From a checkpoint of a small transformer trained on Wikipedia: 2 heads of 128.
Each number is 500 + 40 x the weight over its row's rms, rounded and kept within 0 to 999. Layers, rows and columns count from 0. Numbers have three digits each. The size before them is the row's rms in percent of the matrix's.

# layer 18 attention key, 256x256, rms 0.0317, rows 158-183, columns 0-127
114:515586509464436489519558479548487544448471496535515562508454492467474508522519436513498511503432462532487557463508490561513575490509534489469430546463472495540494510375506509615535472523531551507499554520378473509523502490491434468524525499490532508480516431558540519410515551475548512458455454504511479417510541514598470535513481521527538553477542412501573499456510486486547467498470
108:472408440541483503509505559520540549509460533476502412440521558498517510486528465526496482560519534480467487549537506490500515539572487459526499438433540458476494465459516469434483529484630552456500518465490546451481560468566467546441559531611523531513437494513494480466553511557478499502518524547529507542506526475494542384425518481475501478507480468484479459486482506528548518531477
081:474511523566462460540460457526516503426468511442479529535551427455397494498570434543510508474535518511567537559474470503563564475477553489455555492530524463545565440519497414490497475533490525459524526543586463510521580480456549490496474476484489492488419514545568520484530506531577526440437482536550457527455495527504504569546464510528471533502469436503486472532513488461444515517515
092:481504535473556575447470474481475530579514511476517432445445463508499473597505594513496472488493501483475465450532523512497552507487491511508499464499503478485516427483535475545443565492461543455468582436492484542455546465477544435512512554555515515578552404492505500463517556455518449615513481494474514524517542487429534556499471477473523520475497472433443479485556481522526537457502
097:517544477488513383472474559438479459530482480602480439459512483501520588508459406470493532594547503537476574404563445477456491514501534560443458548530520477521496528463493544481482496481531488561505447488448517470583510446436536477491518414480458467456486503550497526534528516526527515566525534540432511549509489472418561468476422486522434447456523561504591435499467539486527495497489
096:509445452454509567469589492544515449481472497440504511514492576530534531554464523477469532453548502498451527490487582487495467543513467411522491491523495516443508590493475502491539505518536495548413488478472518541521436428444457500435399477554542514463480486491584512498508544523490501501531506570451479487528442492542470457464476566488478471507506544524537554521549447510557484505492
119:542538500415538461409567526509398569453485465575486547507515480510507489451481449500525501458507448567542582415516499584515505467526495483495448474462503452486527477532403522525468442523535531481513528513478445523498519520484442507567531466457484501453493541480583559466463483505516487505543510503527515396471494454500508481568441560499562462440474441490446435500545457478455529463550
113:519527467489522524482506515519458535542422476509413529496548473491422520503499425514512594528500491542478526470461418530488451559430544469520453509483522453516442476469466464572530438444446427501540471437495551507423535470543436516581467472455531418523538537526449493435540473530492498484476522504414572514462491492502537576512512504484474499532527535558519532481428528493460560459523
106:495490472529451464578490453456449503591518568480439502517542480499549477462492487512505483557609509525511481573517459515526529508432509407462457513505458426512492424533468493491499467512461482532466493445484501479538571454491493501450526551525478443535551545536501484514506499489499519529516561461513453552459492548558571566467439400592553577504466516547514455462549560474520523468545
089:484458541517445531574521543464498517532506486540498518487509492508519494469535463521564521497450522481492509516496490469568494515489522510447495532501511487512494451477502477527492566539536454505516506468526469445444532430492512465437471448443527489519426443543512492600474497548550567493486503550589488486467451518481483554500442522476575502490548465483534487551519518471461488513494
107:505453510420516562488528437557492501510515528438542496529453519433493577538533498526506521457565537526528482600464554476533527519582510502554474503473461499483463468490501542536514538615502500542382432514503524517549531488514528511503486489519548445466505520455559505515514422479483519480453515537530459435526519578477445494487512466514505500467482540511512586533530438516460505554510
109:506535562637520502541538435550553469520525501498434591565521494503474456474514463475524496489535480486490562496389486504508534447462500458539495490501470501492512521579454437485545375458462502508465458503485505540496470475540554537565507580502582455559531504553564460476527611483527541435485445473482537451489507453528488542440534479488527535530509475433530543485470493537490448478528
111:465503505546441485539506466521501454447432488491510486584489469478522533515507488475499492541538491513551501508529493471526513543484431433469502519556512480534487456601471441532464486551501445585465507480472500449450479425486504486511545417477495567533468432568449529467428567474517497478488516555501494512486470501510464483578540441515562534481526583509416575550520461510587551512501
107:498445454559542430490491393511572506472504507541505421467550526425515515476517502557540476532492463503471418457516445539520526520455473511483487437489518545502501468461464574453499570540488518476533447552522554482480486485506545542510547473416518484503474467542602510540510445502493478503517534493513491563455558485514441460469613531421518527548528459511440495525559529544438543491472
110:534583519567550413425557530530507451457436406481527558529564547462535493509503498477583524475493467528567526454547464582496442463492474538517457461509498539479484503485453475541482402512468446567550417470422448506489509541495479590518488449528476543479533440442542528462539523489471489479470541536484535472489490487519517455506441508395497515512488457483497521530528464520413499536485
113:464476511456529461472464471539513554505470421535479436568464518471502563439526472444491450546465522509501541479463486532509467511444560498474469515426538472503488519476489527573544534452546563517511482499515434558584497491512498551442504460520459531533554531416575555592470450443492513561518485517533482497527451455455520438503516469482566502484479579532503412500517484510482573553488
108:513529501522505534521495558427487448508471503501492461556516525436458545499484458455529503505482510473537492443431517473463465517524493454494447548550538475448426563527514521464449454469512538524544436510506426507562499555477506564559470436535520539448467542522502502558480488542489453559509465481514532435522481447505542461491430539519466458365510505501479446495512500473525445539493
103:515465511550605505523530489502547486541518466490491544458525467530526467468448497503545500439586484449444492565426496454432523529470465423523466531609507518494472550509457565500496456499479507466461493495512527503538527524491513573478513546455550495443490474487572508460524470518495466506410486462508453514533505597516569543473495544530518459527514479507470503512538474511495488515528
116:497470444488515557572471465504547508543445492550511474517437526551520541489520538489465503536538532480417524433467531473499454482476528449507479543446501488488474503548471510480530505436520563510534411466510535467487513475505526487514572487439488500581498503616550461626426487531494476548619432461452477517493475455433465523539529535453526521508520525496522541462468485462521394575509
109:517576502546453526444470495495474423538487392527476532464524448501454497501508493494478560561465483519588481528509441531528481479470507524559380522511494493537520489533464550538462362474489465469548539453509522479499465507523461476431528483541506562490453463461511525403483454472511450529430491476426526478471464467485577436455513508496493482469475559556502516541496488510490471530502
108:551514516395516488393516514500433585483517493577469451459453456473450466528520472428511483547432461559447509449532487537591481489533473440551476536470512548544562465457417527543475478469483494505538556514492461495512435462457501579531505477513420488504494500522555523473464488491506512561455557531525434493469557478530516500547475537436567512531499532559474453577566493468520550483473
105:506499492475560497440501510502499557481556478522532491482501556590593566519476536422493414517518517396437474449519511511459453465494503561510423537516459511503496591426489534520559464469507496545501470558450495484508449524460455517505496492457524541545493442531441428546467528508475519497510516537492487510474474422495519505447506520480493466452524458467543526484455498560472490509493
103:505477437617501576516477465541516544500474559549480453518453487490580459463528460518472519513502515577536443505485483524501475461483474540467539538444555553482489450473523485560499545526523416499503524494443448499519523550481471493457559524520411531467524384544471486577468470459507554491497519470556448467573513550504512528468473479487552505560473477512511507499481483495477504513484
097:541490450469537513631532507541523517525479574511497481611535532474457512421535535520548426442524562527516528484444528543525537493482480549503519533480509477465504431496498498562545560481503548534508424554477494529500561429461435479518419519453488477499536538511471523522558510517521493466533442435441451561508470571480569512576508522546487491545482420516513523371534457467497499520531
095:531539502510504448493472503550516523463532503542467553485575503528583511466563447471505506514513514503527477518514493509516583477498566547482512464485540369514523534384458548537428458482554496463591522489508512473510493512527485526500559477462488481411453563506498511510548522483536482499557504497540522478477514498442403400517524505482553450454443434541465461484539461451486562536489
102:517479473420519440497529525517485594458462595535419475513564447439448462474532501495533511488467476489522507548464495499532520576481564492422473594447531423542429499460468453582484506450458506475588505480555560510484502449542459460503530460417508445523415575483523551451534433575524504481482539498541531478486493463445522456480506459434463510490491505568464482572520503509485510491538
# layer 18 attention query, 256x256, rms 0.0326, rows 159-183, columns 0-127
109:622574492463388516584442482524508492543489465503516454526479466469516490468536527445550515561471494531539484533456460520510421509581455496510481501497544483435548449458518483476453468532560551444479501515499479492474461534472490510438486482552508537470500536481460427491487514464528491483425489497507409541410517502486453491489542514488516515550501479474484522552558565581509475541491
083:535523447480535501464513518531511438383529428427493505501529473456457454514493514467474455430470475384475492512500469443455474542547533492499550501493441534519521498560491522468466531475488523466487497460403462534441482477499503424482529567522538555557395583549553486405516507455518533523452484523492478506497445486551528497460492519492427476436504451457478532575480452479456466455590
090:523487560512481545540480528392451437532608458426476442435534603513479578509564543531501480461543523486480519447528515509486621465478516527559517526497442477469539469440548519486560470497506508514525537509544497575473510475457580459499520547502501507491508530494509544521504532531474510510587530439545510518443520486479498526497489485471493468452461548561519446526548465480517525441515
094:495502503478485441542546472514503551494482451533423508570519534582516520500436486437480389570434523539477562420497497486543455506473559539496528558473532429475537533525472408510523445482520562571528509480481522481510526533468521512478480451506438508486512487504486488496436458481507545496535460443457496506451459579469504486544470556568472421473519549418548490521428492510524402551463
100:463560539468539557497537532618476525486492530502549579491540483482530541427585533500524522498530498548507508508473442456516500567508486504527523516481556484579504509542449476475469517512548525519500453440477490550514467496448491576523442472551446525486476517519603454497529529455491499536545394517510440499512486515525480562463513437512559498572510542482548529476588490500429504555508
117:442487476458551504442535444508467528473532489515488547475537497536494493518515483451470526471485549492532512496482509510471543508525416515516524466504470467545481554510401509549513530439498497475487568549560431508502429582457447489500482463516458491521478513476530494525503504505566565530490478490564511455540459525528462506518513478572555480463467495516434503494548453535529458483498
111:522526499486501474541530510459522519521452503503455532510532513469466484516511413499529497477504461523454539403528536482484524473352564444526565479514518445538548483481446530543501411493460452536500511494541518473479463533520478543551472498486577476533466459433470588457488571447535442436425490500464500456528558463546479550513510470515485556554519550552483484469496569530512510501461
103:491464430525495487541569542452511495542491520518491473445501486506506550443427492490442539522550476477510545452524564545534475477502519473485484543558546436489505466448550497546476546476509529493475521404524549443382564478494521500514587473605528534517559503541470460489523538529533418513426492506520471515543509498495534579494526465437488614469545511491568453543561415463533444538478
092:502524563436505461511482517502493505490472451490543502550548495514480591437535505448500543503494500474484518515523419456562434511522532469538362515422542525541500498445555503475495574484524524497520507446422464491440445473511524512420537482490605504473412546521483539516486514465533516474491449513439487445513382392490480473470454454502510525515460465473535488479518499468465504551516
106:466461563456461529472527464457492504482534474439454492460409524489516456510556484532571544506548493611493502543501463496591536509550502410509468555495522439453522484525467508529473507565511434554433517532443520559489558481472480517559451451539503454502524518506447417506515450493514460502473527523447480474603492524524472459473524527452563494489584503514522557503522529496486532502498
109:520486445575523494502510494501488503504475530543522589536569489535437543505444479475546426422523494482460506536539568462500549434443477501491456443572476538531533482508500549473549436492493488535457406486470540466494477481504450489544546532464540523494488540551459523480554443538517479542466440528507573486537507543533507585536577483453474509497544500506482539502508471522405428453474
114:460480532503459517533569543594500512469528491446445466493561446547497461475513493481516475501499487487518485517462455428511473473427497437475476475498527523524478473551588423536508523520510481556495465450493476481506504456510560493460529442560467532480538495544480574495482537489518467468497538567530458525504548534554463466435495473459494558550511518453496541568538471416485534507525
105:594453464490487478503514359504521510510528508505466450541505521495500551559489485460528490493561524504530468460481511487575464483522497495514478530442555473519530492472536486479471545524487468528498591588496510460441466552499459568494530477446458476493505456568398463528554446557505470451569522463561594560485518521574537499491497483384475513530553474535402487573506517437507478516442
108:514505491467468451484563434589523481506488496474509527515532525598511509593569504520469389467484586485555516524489513463478476476481434444497422450557530473538501562533487496502481519601514495489548501530445525484511458531533448586480459476562484451510409428419534555526543469520494544500483492414520491510546513543548510537524447581544509507528457471502486574486505445534462489465496
118:571511464501547519436554489576517549518495477508503495544433488467461521472515526431468533504460455575573539500486551485567484512554487525483440512509523466508522494474483459559483570496485523500450471559515445493485523530507462480488492512532449462481519439466517575581492556556524450498425548528529469508484469550419544437530508481492524382456580451501550415517506437516450528481475
106:495468482517557558453523478513480495592473538526535505593511471531559486446422506532498408563490531484487597529458480533476535446530486496558529529505479423454450519511443461503541511516508509560489460554467412514495561547510473494557453429556527489486487510515517468509477478444498525452501440478478472478489464524515511493550481495535487477453549456477455534477518494574558462448500
104:498482501546475534564587417534539446511485510474555498532476568418543504453582488586486499519517522482485539542489502555491542515472437451544549548446463449553539468498491451507508506486425504513508478457501483473481435532457495571509475492516575478471519491549563513463513458464463487465427534473478431459571485571496550521497481515450515566453526514517456536560568511529503471425487
118:498511434502533537508482560474486540543547530558473447616541536472541547445442507473541456529497422504441483443532481484553512492511560505532475479450496487465533537474500501494630489469520494569508442546448501482503504517531489474516563519493523520468511555547482477528468471582462487517570445468475555479480440466411465531583526428468465465530605512474431459526529537440468560520468
111:543548525473501463455533479526477482509513449494452461520549500497492469505500510476402530534551503506522527490516490572527508473489532438500483492473491495465576538584455499473488457509498481504556513513586463516469583553461478473472480481510508577459420470468529607432471562478502508429444592467520509452474525506522525526571499466534470535477520537524504478475435491422555493470479
108:520500412492505517489522542470467561505505497532510476485476469524482476541466498544412496464532536515568503465525539525579448509560503512436487475488520463499542503474423597488509544480501496479529584556488432562529495564442490502456462510495468537466513448482531543503473527530527500551527498476564523553499500502531448508501433575529530457495540527553428488520458497504494396475450
113:484568473539504460544481514559483497447521564456567547550558579503529564526597504524544439484464546455529529462497472563509540440496411561540451498499470553513493550458473490541495500505459428531515466520483490542586512453532450521488479500449526490485511506509489520561556445508533592545545546491489423539484491494392532522500397474495453492500531461487509533465482561498479483429382
104:543546478553479587431519538521530466556500529497528472562470467473517513520425482498478549531485541533493522544520544459511450468547544477518470445471538544492492497506514527476522514539461460491443453479543497465495515489532485514463502523515507544445526431489511523553390523531533460502450571422469534504494496475460505501429528500516480413501522491469511497467453489427486479545542
106:478500436504589616542568483549569505500424491534465488485492455459477544512480560445611511534498506503495516432445451535447493532510491520500525504540438511495419502543553511490532532493480595447445457536494576518491528445493516501466486481535475421553491541514403439498544547518469510494500478437470450545566469519467552502471509475558416502520498482512490468435617452552475567524402
096:449478491494531533418546473556481508500583483507435475504518461509603478543506545407469541546465466472493430494454484511498482574513516487545509475420428489427515544479483455502443517366531534475550467504504506472523441512529520511439484482488542511563519544515485440464521507527568564459494569415562556475521460439527546470479525523471536474499497424459546495537452484525451522504517
105:504525504408495506533506477515527545500463514512448522425509487523478501510469479445485556589438441495491530447470429452483482534510502446401491534504576425508535499471443498587523485479463524466522534522457487554519462497558529476491448476464560445517486558488553512448527510508557518516440523476476525506453527446482454461449464525513465500481514487531479479564489475538502512491495